{
  "rope_fraction": 1.0,
  "bias": "none",
  "tie_word_embeddings": false,
  "init_std_qkv": 0.037,
  "optimizer": "muon_variant",
  "beta1": 0.93,
  "max_steps": 9701
}
Each number is 128 + 24 x the weight over its row's rms, rounded and kept within 0 to 255. Layers, rows and columns count from 0. The size above them is the row's rms in percent of the matrix's.

# layer 3 MLP up, 1536x384, rms 0.103, rows 37-72, columns 0-191
size [102 101 107  98 106 101 102 105  97 102 102  95 108 105  98  96  94 105 103 102  98 101 105 101  93  94 102 112 106 106  98 104 100 102  92 105]
[[115 150 133 156  76  82 138 150 130  98 134 103 166 110 134 132  96 170 108 108 169 149 133 156 133 119 105 125 153 136 162 146  87 149 154 144 128 148 120 121 151 134 133  96 129 178  98 151 154 111 120  97 114 154  83 113 122 152  93 119  85 115 142 144 170 113 154 100 114 142 120 129 115 128 127 147 120 150 132 108 149 100 102 139 109 148 158 177  98 130 131 115 113 138 157  63 193  85 141 118  90 126 129 145 129 114  96  97 121 137 108 139  89 176 124 148 126 130  85 138 122 126 156  95 149  68  87 168 133 120 130 129 141 134  97 138 108 136 164 148 132  88 115  94 139  80 132 143 165 114 152 111 113 153 118 120 105 163  95 120 132 133 131 129 128 171 114 144 180 148 113 144  93 111 154 118 169 122 112 185 143  94 142 124 144 120 117 150 136  99 141 159]
 [131  92 116 114 175 167  82 139 163 160 124 139 119 152 145 101 157 100 112 136 104 165 140 162 120 127 118  62 109 111 136 120 124 137 125 152 118 183  74 151 125 144 128 155 136 143 117 160 130 175 131 158 155 176 113 121  81  87 139 145 125 117 151 122 134 137  81 118 144 145 120 122 142 166 117 174 118 156 151 141 100 143 121 141 110 180  85  96 141 111 113  76 139 107  88 131 159 153 107 116 123 138 128 106 119 134 135 122 117 115 129 157 119 127 179 172 144 166 114 135 180 138 147 147  87 117 118 140  99 128 126 143 162 116 114 147 156 146 131 153 130 107  77 118 131 111 122 117 134 111 136  99 187  94 158 187 108  98 152 110 137 125  82 108 123 140 150 108 107 180 123 116 167 110 140 118 136 113 130 137 121 140 130 169 141 113 141 144 131 131 158 152]
 [140 120 103  91 151 126 127 171 136 146 130 153 123 143 150 132 135 110 165 128 141 110 118 128 100  88 168 154 109 140 111  90  88 121 144  95 131  97 110 105 141 117 113 150 167 116 128 178 175 131 130 162 190 121 149 140 121  93 189 157 129 164 115 121 141 158 132 105 122 128 184 152  97 135 146 139  86 162 150 159 109 110 126 177  81 126 106 203  99 140 146  85 101 134 117  83 155 146 124 145 189  65 115 130 125 145 133 148 145 153 114 123 116 138 132 129 125  80  80  75 133 146  86 151 154 176  83  91 152 109 132 121 149 138 151 113 135 119 114 134 176 120  98 149  94 108  96 130 148 132 125 126 125 147 175 124 148 111 121 135 113 120 150 127 108 156 118 163  86 110 161  93 137 143  96 162 181 124 120 123 113 119 114 103 129 156 131 163 123 130 138 132]
 [102 163 144 120 102 142 154 139 122 137 118 112 130 135 152  89  98 129 125 126 141 112 104 152 128 151 155  99 142 124 125  77 149 109 113 113 143  80 126 144 131 138 140  81 128 117 137 157  90 137 118 159 171 130 124 146 154 116 158 136 152  59 120 137 137 145  91 147 125 103 114 110  92 129 139 146 155 140 120 132 112 135 108 135 151 128 157 114 122 126 147 158  83 135 140 102 100 139 101 115 103 103 133 125 103 115 148 125 123 109 143 129 139 143 140 158 183 124  75 121 114 111 137 149 164 129 135 105 168 130  91 138 147 117 129 148 126 134 135 204 131 142 119 115 136 106 128  91  98 139  96 155 121  90 172 146 104 114 127  86 116 143 139  98 178 131 165 104 131 139 135 103 119 116 152 109 183 148 106  94 142 115 126 154 135 108 176 141 133 118 156 128]
 [135 103 150 115  98 146 162 133 129 118 176 158 130 123 153 132 151 162 150 145 143  93 140 143 135  94 104 132 130 133 138 142 131 164 114  94 124 168 101 125 138 131 151 115 139 148 158 185 113 129 143  91 132 146 107 104 122 112 126 136  83 144 110 153 162 116 125 144 129  74 111 137 100 115 120 109 176 136 150 144 134 136 147 167 144 185 141 122 134 189 130  79 118 109  87 116 145 141 132 189 105 160 149 135 123  77 143  97 125 152 116 127 162 150  99 101 122 112 146 144 116 136 145 105  99 111 130 132  74  88 134 148 117 116 134 144 146 135 115 148  96 159 128 159 122 136 146 123 108  98 125 117 181 128 144 110 146  89 147 148 101 153 114 149 126 105 155  92 108  86 133 151 147 124 114 108  92 139  96 137 144 121 158 125 104 146 114 131 101 117 133 119]
 [163 135 146 127 180 112 148 117 117 160 115 137 128 159 141  93 118 170 121 123 112 129 101 184 117 159 100 168 133 148 123 125 122 160 165 131 122 118  95 163  83 134 149 112  81 104 117  94 155 146 143 117 175 148 151 121 140 118 136 103 145 112 152 154 154 117 120 158  93 101 132 139 137 133 102 106 112 152 109 111 137 132 143 122 130 173 108 124 141 107 180  99 140 179  88 108 132 117  99 162 108 121 143 151 104 116  90  93 153  81 147 119 162 163 105 109 109 154 131 102 114  93 149 111 139 113 183 124 152 149  81 106 121 146  70  76 121 109 103 140 142 136 162 149 128 154 115 138 164  91 160 134 117  82 104 102 112 124 118 128 167 150 121 134 146 104 112 167 121  92 124 142 132  69 140  85 140 170 123 103 121 110 128 100  84 164 127  96 139 124  89 145]
 [ 69 119  86 123  92 122 144 117 148 146 129  99 126 148 137 132  86  92 133 120 139 147 142 132 127 143 116 127 121 111 183 135 162 117 134 131 104 129 117 165  91 129 103 119 161 175 127 138 121 140 120 145 143 148 122 151 185 128 106 114 141 108 115 103 144 105 143 154 129 131  92 169 138 118 135 172 130 136 168 152 161 115 110 109 155 132 153 106 164 112 143 129 114 105  93 116 143 147 153 155 127 153  96  68  70 142 152 131 157  97 143 103 107 140 143  79 109 116 145 144 132 141 143 154 147 105 127 129 135 135 134 113  48 146 141 117 130 117  56 171 104 105 146 120 143 148 125 135 144 151 120 112 114 148 107 117 142 132 143 176 131 102 125 101 153  94 146 126 110 114 126 118 126 166  83 139 109 149 163 144 132 150 117 144 148 147 146 100 142 115 109 125]
 [113 131 155 123 124 117 125 202 104 114 119 139  98 124 128 129 144 152 108 128 132 147 127 144 158 121 113  84 113 131 160 107 107  86 154 177 146 126 131 128 128 118 115 104 105 137 127  88 115 137 148 121 123 168 123 165 133 149 135 117 108 100 160 114  85 131 140 129  84 137 119 128 135 162 132 112 102 108 116 131 122 127 137 129 147 127 141 114 129 103 131 143 126 147 167 118 104 128 129 143 105 137 127 105 139 150 100  92 138 126 143  96 102 132 141 144 119 131 153 105 152  92 165 117 127 121 110  98 112 104 149 149 104 127 149 120 132  99 141 147 119 119  59 162 161 129 125 112 106 113 127  80 126 111 110 154 143 105 113 105 156  69 147 137 143 134 101 146 116 119 108 170 141  99 127 141 125 162 131 150  99  93 133  95 153 126 152 163 120 102 100 124]
 [136 131 147 136 104 115  98 144 181 170 165 154 131 182 153 133 124 158 147 111 144 114 103 156 128 141 120  72 129 117 111 126 159 175 157 137 142 170 102 107 136 142 149 203 139  97 116 115 101 145 156 134 106 152 137 138 126 108 119 117 121 131 117 125 139 135 134 136 100 125 154 115 112 113 103 152 123  88 138  96 151 121 151 131 106 101 154 173 117 132 123 126 135 136 154 166 156 130 134 101 154 132  89 131 149 158 123 126 131 144 159 131 143 107 157 136 129 121 150  93 111 107 150  75  98 143 133 132 123  85 123 104 174 131  88 154 107 144 138 129  90 141 126 103  93 132 167 155 109 102  97 110 128 136 134 133 134 155 151 161 111 118 127 166 169 137 120 104 144 135 138 153 104 144 159  88 172 108 104 158 117 107 158  81 105 127 125  86 141 136 100 154]
 [ 76 106 169 161 155 111 115 129 137 134 118 127 167 140 131 145 117 134 156 106 120 122 111 112  66  75  76  85 148  94 119 108 129 118 142 121  94 116  78 151  90 167 164 155 130 124 156 157 168 155 118 152 139 124 158 153 130  98 118 129  75 120 153 109  97 139 168 137 122 137 138 146 125 109  93 135 107 154 151 170 101 159 123 150 108 109 117 134 121 112 104 103  85 169 174  98 189 118 150 120 123 111 111 115 128 113 149 152 137 148 129 175 126 104 110 100 118 147 132  86 144 147 146 151 135 161  86 138 114 173 147 117 129 123 143 154 104 115 129 156 163 157  88 142 138 115 141 142 114 140 172 119 132 115 141 136  96 111 173  84 113 142 133 121 148 100 138 118 162  68  95 117 137 117 126 119  66 150 153 104 155 145 130 100 147 128 114 129 118 111 115 146]
 [ 83 131 130 163 104 124 136 144 113  91 102 154 137 141 159 100 148 141 182 101 118 150 163 125  97 140 125 129 114 137 108 232 149  93 112 189  99 120 147 113 119 146 153 138 138 127 101 129 146  90 135  98 159 109 131 140 162 110 136  74 149 144 140 123 154 137 139  94 137 124 105  67 141 112 135 129 130 109 146 149 174 126 120 150 120  94 167 178  85 139 105 107 166 147 117 120 133 134 122 156 147 136 110 133 130 145 126 104 125 121 132 149 117 113 118 134 145  94 149 101 147 170 112 137 113 113 134 118 176 127 169 118 118 103 123 170  82  71  86 100 105 133 132 147 133 162 130 129 135 118 169 124  80 128 149 132 122 124 123 108 134 181 172 129  97 150 162 169 149 124 147 124 148 135 130  85 139 158  92 142 135 139 122 127 116 103 128 144 109 149 101 117]
 [149 125 110 144  96  94  99  91 103 138 107 103 137 152 110 105 159 136 138 116 117 118 162 174 113 170 149 132 145 127 106 159 141  93 113 138 123 103 103 122 110 125 137 154 105 176  86 153 101 161 189 133 166 127 170 170 108 137 123 113 158  80 161 141 138  90  95 179 146 109 144 229 130 142 179 128 130 123 135 121 160 172 137 127 134  88 121 136 103 130 134 138  91 138 124 140 136 106 150 157  94  91 133 107 128 150 123 174 121 116 128  86 164  95 102 103 154 132 148 169 152 190 122 138 123 138 110 132 118 131 117 100 100 119 135 138 138 112 151 199 137 140 137 130 146 165 111 105 108 139 146 150 114  86  87 107 131 140 183 114 101 125 166 137 111 111 114 126 160 133 137 138 105 154 112 113 137 116 120 128 152 180 143 109 154  90 179 131 155 119 159 157]
 [ 77 139 132  85 140 162 105 124 122 125  92 136 166 143 144 112 165 146 141 143 161 121 158 137 141  89 153 133 115 105 136 150 139  97  89 134 120 114 146  75 129 120 114  99 128  89 145 132 141 120 153 113 120  73 135 159 121 107 102 105 129 103 174 121  93 134  83 124 113 168 106 100 128 138 104 162 123 114 140 113 125 153 121 159 150 118 121 117 125 165 120 112 122 177 131 141 122 145 155  78 114 141 142 107 125 117 118 141 132 104 145  87 137 132 118 143 161 101 111  82 113 125 115 128 110 105 157  95 133 131 141 108  94 118 160 136 121 105 140 103 108 168 115 148 130 141 113 118 133 101 151 134 100 132 149 140 101  88 138 117 139 121 114 141 140 148 158 120 136 145 128  97 112 161 137 111 128 148 131 143 128 122 132 175 207  93 122 126  92  91 169  93]
 [110 136 101 132 113  94  98  97 151 148 130 163 166 165 115 120 139 127 144 135 145 152 156 139  96 145 102 109 146  98 170 129 110 117  92 125 127 106  99 142 154 126 137 111 120  90 140 162 124 127 130 123 151 124  99  79 107 135 135 143  93 119  86 126  80 113 115 152 154 103 126  91 127 139 105 167 135  92  83 124 136 158 105 110 129 135  95 165 154 121  76 102  95 142 100 117 113 123 107 120 152 173 143 156  94 121  90  99 127 105 139 131 149 162 171 155 136 139 137 120 105 122 107 147 123 127 102 156 152 161 123 138  96  98 148 117  83 160 121 148 147 134 105 133 121 134  67 136 139 113 122 122 109 153 153 108 127 112 149 127 129 134 183 141 140 159 115 147  98  91 128 140 153 144 119 110 127 165 134 100 129 137 107 178 132 118 147 136 148 134 139 169]
 [136 108 123 106 128 172  82 129 160 172 115 108 125 149 127 128 140 132 144  93 115 173 113  88 150 135 175  98 136 146 111 140 134 128 146 129 117  92 137 134 114 131 116 146 122 127 126 140 152 116 137 149 165 153 137 109 114 118  89 115 172 106 136 100 116 105 135 126 100 146 166 142 133 141  89 143 107 147 138 130 104 122 128 153 129  98 110 179 114 124 144 114 117 123 139 160 121 136 120 137 109 108 119 136 129 118  90 201 123 104 159  94 115 134 146 124 118  93 112 121 127 118 103 123 103  72 153 169 101 116 154  75 129 131 164  87 141 124 121 120  80 129 110  98 138 148 114  98 136  97 103 147 108 129 110 138  92 162 106 127 165 130  84 132 120 156 117 109 126  94 190 138 112  96  89 128 141 166 119 155 120 128 107 111 173 114 123  88 119 123 109 158]
 [110 126 106 151 130 144  91 129 136 131 112 120 145  99 114 100 106 153  94 118 196 119 148 130 170 100 136 115 118 131 150 176 135 137 106 133 114 144 127 147 143 137  90 144 134 123 115 118 133 172 153 151 161 133 134 102 136 155 118 144 142 124 121 193 138 125 131 143 113 163 190 173 195 141 138 133 170 135 157 146 138  88 146  98 106 127  99 116 112 133 112 141 157 147 118 121  85 133 140 100 156  64 167 116 126 120 142  77 169  92 107 144 108 125 114 107 148 136 111 103 103 158 173 115 154 128 171 125 135 156 104 106 130  98 128  76 126 132  92 113 120 113 107  95 143 113 110 156 144  74 109 181 163 122 133 129 119 165 132 132 109 105 100  93 116 155  83 128 133 125 179  75 107  90 137  95 150 126 115 113 116  89  90 118 155 136  99  98 145 145 100 118]
 [126 146 141 102 137 125 144 149  89 156 119 129 147 135 108 100 153 138 125 148 106  93 124 179  65 106 110 100 154  81 136 128 128 139 172 120 157 143 142  89 140 168 161 127 114 108 152  95 181 141 132 112 127 136 138 111 128 131 161 137 135 132 118 131 147 107 116 158 145 138 145 174 128  97 143  86  76 120 134 107 149 150 138 120  91 132 164 110 124 167 179 127 125  80 123 124 129 126 167 115 140 140 121 119 120 110 104  77 215 121 110 132 151 128 133 117 142 108 139 147  83  98 105 106  98  83 119 118 138 117 168 122 131 128 125 142 138  85  89 139 137 160 120 135 172 120 105 189 153 183 118 147 133 165 106 127 130 142 104 129 131 103 165 139 115 151 138 116 133 128 167 113 124 111 120 134 124 152 142 127 167 153  97 156 140 140 126  86 137 152 179 124]
 [128 134  89 153 169  69 103 122 108 175  93 146 103 132 119 106 135 120 130 140  93 105 114 107 115 144 158 121 113 139 118 107 120 164  96 159 100  73 101 110 113 155 133 124 145 162 190 115 140 122 136 150  66 112 146 126 110 187 167 157 107 157 150  95 152 157 101 113 126 120 128 153 153 117 125 156 128 123 100 120 115 132 157 106 137 137 134 132 153 118 142 129  89  88 118 165 112 121 127 119 185 178 103 128  99 143 139 120 118 133  99 131 107 133 134 131 199 178 132 148 140 122 113 143 123 106 135 155 115 112 153 124 113 127 120 121 153 137 141 146 114 159 107 110 160 130 117 137 156 103 158 101 141 145 152 171  98 148 142 111 120 118 158 128 122 135 110 102 141 149 137 102 146  91  92 130 107 108 114 140 100 103 125  97 145 137 161 132 128 107 138 145]
 [122 128 156  81 106 178 104 152 123  94 137 153 162 122 129  98 124 155 130  99  93 153 142 129 174 115 119  89 101 138 131 110 142 130 113 119  89 135 129 130 144  85 127 166 116 142 141 110 140 185 147 140 125  98  96  98  60 119 119 181 131 137 140 113  89 116 139 168 136 128 105 113 136 165 152 146 162 135  87 161 165 106 140  83 147 129 127 148 155 122 155 129 152 132 142 127 139 147 172 154 129 143 130  97 114 102 131 154 134 135 136 129 153 160 116 126 110 114 146  97 157 106 161 139 129 136 141  96 129 156  74 128 152 103 125 104 108  92 103 108 132 157  89 151 131 123 100 178 108 122 127 123 113 122 131 137 129 140 132 112 105 173 126 124 173 159  94 130 106 106 133 109 129 124 131 118 136 137  75 144 128 111 174  89 145 121 144 120 149 169 102 161]
 [157 133 116 106 113  89 149 159 125 108 125 147  90 171 134 161 147 117 131 139 104 118  90 157 115 139 130 127 114 130 130 111 142 113 124 114 133 177 118 120 141 130 113 102 140 111 136 131 215  58 152 123 175 116  95  92 133 136 117 132  91  81 129  94 119 109 124  79 109 158 137  81  70 139 131 164 118 143 134 115 146 143 128 136 128 118  94 151 184 106  98 121 156 104 118 163 123 123 139 134  90 138 137 134 123 128 121  88  98 122 120 115 105 145 130 132 104 168 133 151  87 143 124 129 108 134 106 143 136 140 181  64 127  65  65  93 107 134 140 153 165 142  68 134 126 118 141 146 119 119 141 124 138 116 123  95  81 123 133 148 102 155 130 131 113 103 156 160 125  97 127 176  81 117 126  84 121  92 117  81 105 118 108 122 156 113 149 148  95 121 157 164]
 [126 142 159 134 110 130 161 136 150 129 143 139 111 120 135 119 136 134 127 147 110  90 129 138 176  88 109 113 120  92 137 123 140 140 111 109 127 149 149 114 135 104 122 116 132 111 115 131 111 159 108 118  83 124 150 107 104 113 122 126 117 155 107 162 128 141 132 134 127 122 147 123 152 118 130  91 137 129 131 135 101 149 139 136 167  92 149 114 110  93 122 133 122 122  95  82  94 123 115 108 152 132 126 151 145  89 143 143 179 106 141 112  79 183 148 131 129 116 186  51 105 123 142 106 172 177 119 185 162 113 121 117 148 106 136 131 152 101 111 126  95 138 136 132 130 121 141 138 164 158 141 175 108  90 170 145 112 137 126 141 140 121 125 131 112 129 143 112 173 148 134 158  83  76 136 105 114 123 164 117 114 117 117 121 138 147 108 126 121 153 139 120]
 [176 117 155 164 165 118 175 152 122 121 168 137  96 132 102 165 109 120 127  80 144  98 119 141 121 158 107 112 168 108 148  67 138 118 126 133 161 160 120 154  96  98 148 152 119 158 120  94 143 138  93 122 129 179 143 108 128 131 150 116 112 113 137 115 175  99 138 141 124 115 141 148 116 150 145 112  88 117  90 123 162 118  96  96 140  94 127 114 134 124  53 117 146 160 116 120 145 111 115 115 122 111 128 105 129 116 113 127  83 115 118 155 107 136 122  95 130  70 128 132 142 145 169  63 101 151 121 132 147 159 124 112 129 117 124  87 153 153 130  82 172 128 111 149 146 111 156  97 129 141 145 160 149 126 129 124 175 155 143  90 155 149 172  98 125 129 110 152 114 157 157 147 117 111 160 134 139 156 132 102  89 129 135 124 100 142 122 146 113 131 128 158]
 [102  89  86  82 151 139 108 127 118 102 160 166 106 120 105 135  90  92  96 119 132 150 143 109  96 198 121  97 136 151 123 134 168 139 119  63 129 156 103 143 135 106 174 143 173 158 124 147 130 131  90 160 114 126 149 126 148 126 148 130 138 119  97 161 102 114 151 131  82  98 111  88 100 126 108 138 148 104 133 166 111  84 135  96 108  78 127  60 117  80 133 126 192 136 165 113 112 139  92 122 142 146 134 129 111 118 106 150 128 126 102 107 121  90 162  74  99 109 104 165  70 136 122 141 160 127 134 127 140 121 110 101 127 157 138 128 120 126 168 101 160 160 157 126 174 116 158 130 163  83 154 153 132 132 137 165 107 137 156 126 116 142 131 124 134 113 177  77 121 119 145 126 121 126 101 118 127 141 133  95 119 113 139  98 125 112 108 166 144 155 151  84]
 [116 131 139 105 116 123 112  79 153 145 122 135 135 108 128 115 107 126 134 114 167 150 111 129 126  94 140 141 119 139 144 172 127 125 111  92  79 113 158 131 138 123 140 108 120 112 105 142 149 113 134 185 153 108 182 117 138 113  94 135 116 156 147 133 120 134 140 131 151 115 108 145 150 151 134 155 150 183 150 100 116 165 152 106 147 167 119 113 102 130 112 114 109 104 100 129 103 155 150 150 153 155 130 115 141 112 161 111 118 104 143 161 144 154 148 119 134 136  99 108 138  78 110 112 155 126 148 156 161 124 142 100 114 121  87 133 120  89 137 126 118 148 146 119 152 127  63 141 130 126 114 126 179 106 153 162 157 111 141 163 115 133 129 102 143 126  82 165 123 159 120 101 113 129 102 115 122 149  96 111 132 127 142 137 162 153 142 122 165 150 127 129]
 [143  89 134 133 120 106 142 118 133  97 113 134 155 160 103 134 138 146 104 110 128 154 155 136 140 163 131 131 134 143 135  89 164 123 104 100 100 127 137 146 127 126 121 120 130 120 143 103 183 133 132 157 108 131  81 115 120 151 131 152 122  67 136 150 119 104 144 121  92 129 124 149 148 144 120 137 110 104  94 129 148 116 127 118 126 111  87 146 138  94 138 117 122 137  80  95 141 128 129 157 126 108 154 161 147  88 163 114 131 112 142 137  90 146  74  75 190 127 102 118  89 137  75 122 117 180 106 153 160 184 127 126 141 106 139 138  89 141 101 111 144 150  71 102 133 118 135 101 141 147 127 124 136 135 117  83 130  98 163 121 158 177 114 129 117 112 141 100 116 140 114 114 133 123 105 114 156 159 118 123 204 154 137 138  97 147 102 111 153 103 160 132]
 [100 150 129 166 115  67 166 158 111 124 146 128 162 130 139  97  90 148  86 103 129 165 103 118 116  96  88 131 126 109 136 107 130 130 139  80 143 127 135 122 105 124 121 120 133 132  69 116 144 109 149  93 108 115  91  99 131  88 103 148 123 144 148 183  94 134 160 138 127 137 104 123 109 115  82  99 107 137 133  90 136 106 102 173 142 135 149  65 121  82 105 124 131 130 147 129 109 151 139 145 128 115 134 107 130  96 143 156 125 116 124 101  95 120 133 110 110 150 150 109 158 137  83 152 158 131 130 108  97 133 128 134 132  92 116 115  92  93 136  30 148 128 101 143 115 142 102 142 120 121  76 137 108 108  84 144 125 106 137 132 151  88 112 133 109 165 133 134 113 117 142 132 134 140  91 108 183 100 115 143 186 100 113 112 149 137 117 136  85 126 120 119]
 [128 116 146 117  70 157 174 138 100 148  92 110 116 140 154 131 127 116  90 161  99 115 148 108  88 127 118 137 114 152 134 204 103  92 161 160 128 117 102  73 108 163 153 145  99 121 149 130 159  84  85 151 129 148 115 109 123  79 114 155 183 146  76 118  97  93 136 136 139 168 130 134 112 126 123  60  90 102 151 104 123 131 101  95 124 141 128 131  82 143 126 115 123 145  91 109 142 132 150  72 134 136  95 109 116 120 171  99 108 102 128 156  98 116 145  72  91 101 116 149 122 172  87 164 117 118 142 141 146 106 171 104 127 130 127 124 171 124  92 138 141 154 120 116 139  93 149 190 107 159 119 154 146 113 158 167 112  94 144 163 144 172 130 129 132  92 108 143 131 107 141 105 125 113 117 131 114 146 170 180  96 124 155 132 126 119 141  94 158 119 110 130]
 [135 108 149 112 138 119 158 132 145 137 107 134 113 143 110 134 129  97 133 134 123 117 121 111 134 122 138 130 135 150 172 173 142 138 120  89 178 160 155 185 156 138 122 136  99  91 181  95 194 137 153 105  93 198 115 174 136 169 134  86 125 149 175 118 109 118 140 148 155 166 109 116 113 120 168 124 139 159 122  95 112 162 149 146 148 117 104 149 153 166 152 123  82 121  73 133 174 117 131  98  90 129  94 158 142 147 125 139 121 100 117 181 149 123 107 108 160 126  93  97 128 167 118 181 149 141 128 125 139 167 106 129 154 101 152 125 124 143 145 148 109 100 106 146 153 108 139 130 134 162 144 118 145 139 122 134 119 118 119 145 112 123 124 140 132  96 114 161 117 160 115 166 154 143 126 119 169 131 161 146 170 128  81 117 170 107 158 138 130 137 123 117]
 [165  84 118 126 140 102 118 147 147 144 109 120 131 125 175 128 171 118 131 128  94 143 142 130 120 111 131 120 108 122 143 136 116 156 141  87 152  95  83 109 121 145 117  76 153 122 119 160 123 159 128  83 139 163 146 105 117  64 173 136 134 111 141  75  81 109  69 165 160 129  97 146 130 118 162 153 133 119 113 120 140 170 139 136 117 139 149 120 133 132 103  95 159 119 124 153 135 131  76 176 149  81 118 110 178 105 104 130 131 143 117 135 147 122 112 120 121 163 132 141 210 112 144 107  96 101 163 131  71 158 111 110 146 118 101 145  98 141 120 129 107 118 112 142 118 128 104 138 131 151 120 139 137 151 109 159 116 143 145 108 140 137 121 126 143 105 105  84 117 157 141 120 150 106 126 108 108 131 118 111 166 129 131 130 115  84  93 158 102 156  87 119]
 [123 150 122 126 139 119 125 136 126 142 141 153 141 151 132 118 103  73 147 123 125 162 129 112 140 110 133 114 147 116 115 166 158  97  97 128 159 119 157 134 119 127 120 109 103 140 139 151  91 111 173 154 158 110 103 132 177  69 152  95 113 112 109  78 116  99 129 175 142 162 140 133 164 115 139 138 144 130 156 165 150 106 125 119 148 148 145 126  96 116 131 125 119 125 143 133 114 152 158 182 138 137 113 109 138 188 116 133 135 102 174 154 117 161 140 122 140 148  79 142 138 123 144 158 139 159 112 171  96 113 163  95 156 101 151 142  99 120 151 161 157 140 163 140 150  99  92 165 109  94 119 134 128 127 128 145 121 113 150 123 121  96 157  68 147  81  74 143 126 130 118 154 102 131 118 131 105 144 121 122 129 130 107  78 175 155 118 152 142 124 115 113]
 [105 117 104 150  96 112 113 131 160 117 133 104 141 132 126  94 159 119  99 103 116 134 132  84 171 172 117 139  97 101 142 184 136 145  97 115 163 114 119 148 147 120 121 111 145 113 148  81  99 166 127 122 137 159 110 140 163 126 119 131 137 194 138  90 141 116 165 158 106 146 162 133 150 135 153 110 141 172 108 142 156 149 145 148 105  82 128 146 140 156  91  87 156 127 140  79 154  95 129 160 106 161  94 123 177 165 150 127 134 100  94 127 119 161 106 134 137 119 127 126  90  73 162 141 126 136 107  81 154 104 108  99 121 151 171 168 151 137 135 109 131  96  86 125  96 113 133 133 159 123 133 114 106 107 116  95 103  89 176 128 111 151 139 110 161  96 102 129 158 140 111 161 105  94 138 113 157 131  87 115 122 148 158 137  94 113 118 140 104  66 136 128]
 [113 139 127 171 139  95 106 128 131 132 130 110 134 130 105 152 140 110 125 102 124 132 122 191 115 124  88 118 149 128  99 135 143 157 176 137 179  99 151  91 147  91 123  92 113 112  99 110  82 164  92 137 165 136 129 159 119 140 121 117 135 164 103 125 143 127 123 150  90 112 127 169  94  87 140 131 168 121  97 200 160 143 166 121 101 123 142 121 114 101 151 134 142 125 111 150 132 154 130 121 133 110 138 118 102 119 158 151 138  75 127  95 106 115 147 126 123 142  96 155 109 173 103 159  92  93 113 122 143 172 170 131 135 123 101 175 116 112 127 142 112 160 129 134 133 153 154 110 118 144 117  84  93 188 151 149 141 117 113 105 143  91 135 138 101 118  95 160 178 126  81 142 141 143  96 118 165 136 129 122 108 100 130  89 128 141 144 146 102  94 131 128]
 [170 155 133 167  92 133 137 129 109  93 109 156 137 162  97 127 114 112 132  89 132 123 121 120 130 140 129 125 134 144 116 174 108 150 139 125  96 111 149 125 154 110 115 107 121 102 110 119 109 144 101 114 129 154 122 105 139 133 144 102 107 113 136 108 100 138 123 134 116 137  90 129 150 115 108 110 170 120 182  90 123 156 108 128 106 110 101 154 140 112 115 160 146 131  73 127 108 129 116 196 132 141 163 135 118 127 129 119 117 161 129 140 130 116 135 147  99 129 154 157 161 118 108 147 126 124 154 120 101 105 111 146 185 136 140  91 139 131 106 168 141 138 100 162 168  86 112 106 125 140 138 104 138 157 125 137 121 138 120 151  89 123 101 130 112  80 125 154 142  97 149 133 122 141 117  65 174 142 154 118 184 118 143  87 151 107 129 134 114 119 150 126]
 [122  68 101  92 127 167 147 110 139 118 160 127 115 129 167 174 139 113  99 129 128 149 169 152 200 128 154 118 143 161 152 134 122 127 117 146 135 160 122 118 117 107 149 155 164 112 178 176 159 173 109 144 142 131 107 158 114 101 136 108 129 150 144 154 151 137 100 113 116 107 146 117 159 136 165  89  79 149 122 163 150 107 165 131 149 104 130 152 136  67 121 143 138 113 129 116 122 121 101 148 139 161  71 126 161 161 130 141 106 139 129 139  70 147 125 150 180 189 153 134 151 139 130 125  99 116 104 125 116 109 146 112 124 134 125 124  97  77 148 152 107 138 124  87 137 125 115 101 152 149 158 122 114 145 108 131 111 133 145 110 118 113 145 124 136 108 111 101 108 143 175 129 139 142 120  77 110 111 127 101 160 147  82 139 124 150 138 121 111  85 150 124]
 [123 165 116 117 122 125 111 136 102 150 162 102 101 100 126 153  93 106 116 138 125 145 161 128  94 102 128 125 125 141  99 135 150 169 162 144 119 119 152 193 140 127 113 103 107 123 101 123 128 128  79 115 186 125 130 117 176 137 161 157 152 149 140 127 153 105  78 148  81 133 157 159 126 139 125 123 131 139 120 194 137 115 134 111  96 111 127 119 126 121 145 102  81 166 118 149 138 125 137 120 125  98 158 122 161 105 160 158 127 133 133 158 151  98 133  97 133 125 145 174 101  88 168  81 139 142 114 147 168 149 149 173 110 143 156 174 121 136 162 172 127 146 117  67 147 158 130 152 123 123 114 158 159 150  81 147 130 142 154 135 104 122 143 121 137 120  91 134 127 135 111 165  77 131 142 111 104 117 141 178 141 108  76 100 180 137  95 137 135 156 118 121]
 [169 135 145  73 118 139 143 111 165 114 132 106 152 167 120 136 106 157 137 165 102 110 147 137 137 116  77 126 140 116 148 183  95 119 104 140 123 145 141 152 163 118 126 109 149 102 154 132 130 162 114 138 125 175 162 191 132 130 133 146 117 104 127 103 141 115 119 132  79 146 110  54 118 126 136 151 137 105 130 126 115 134 121 144  85 145 174 127  92 112 125 123 126 133 121 131 142 101 105 156 143 101 103 128 136 138 102 132 102 118 133 102 147 133 165 132 119 179 142 106  78 127 138 124 111 133 126 141 129 133 147 118 124 148 145 127 135 124 130  94 154 174 129 133 117 131 127 124 127 118 143 118 125 133 129 172 125 126 144 190 169 142  84 122 134 124 146 136 118 126 181 160 117 121 128 128 133 198 135 139 109 203 109 132 128  90 137 110  91 182 103 149]]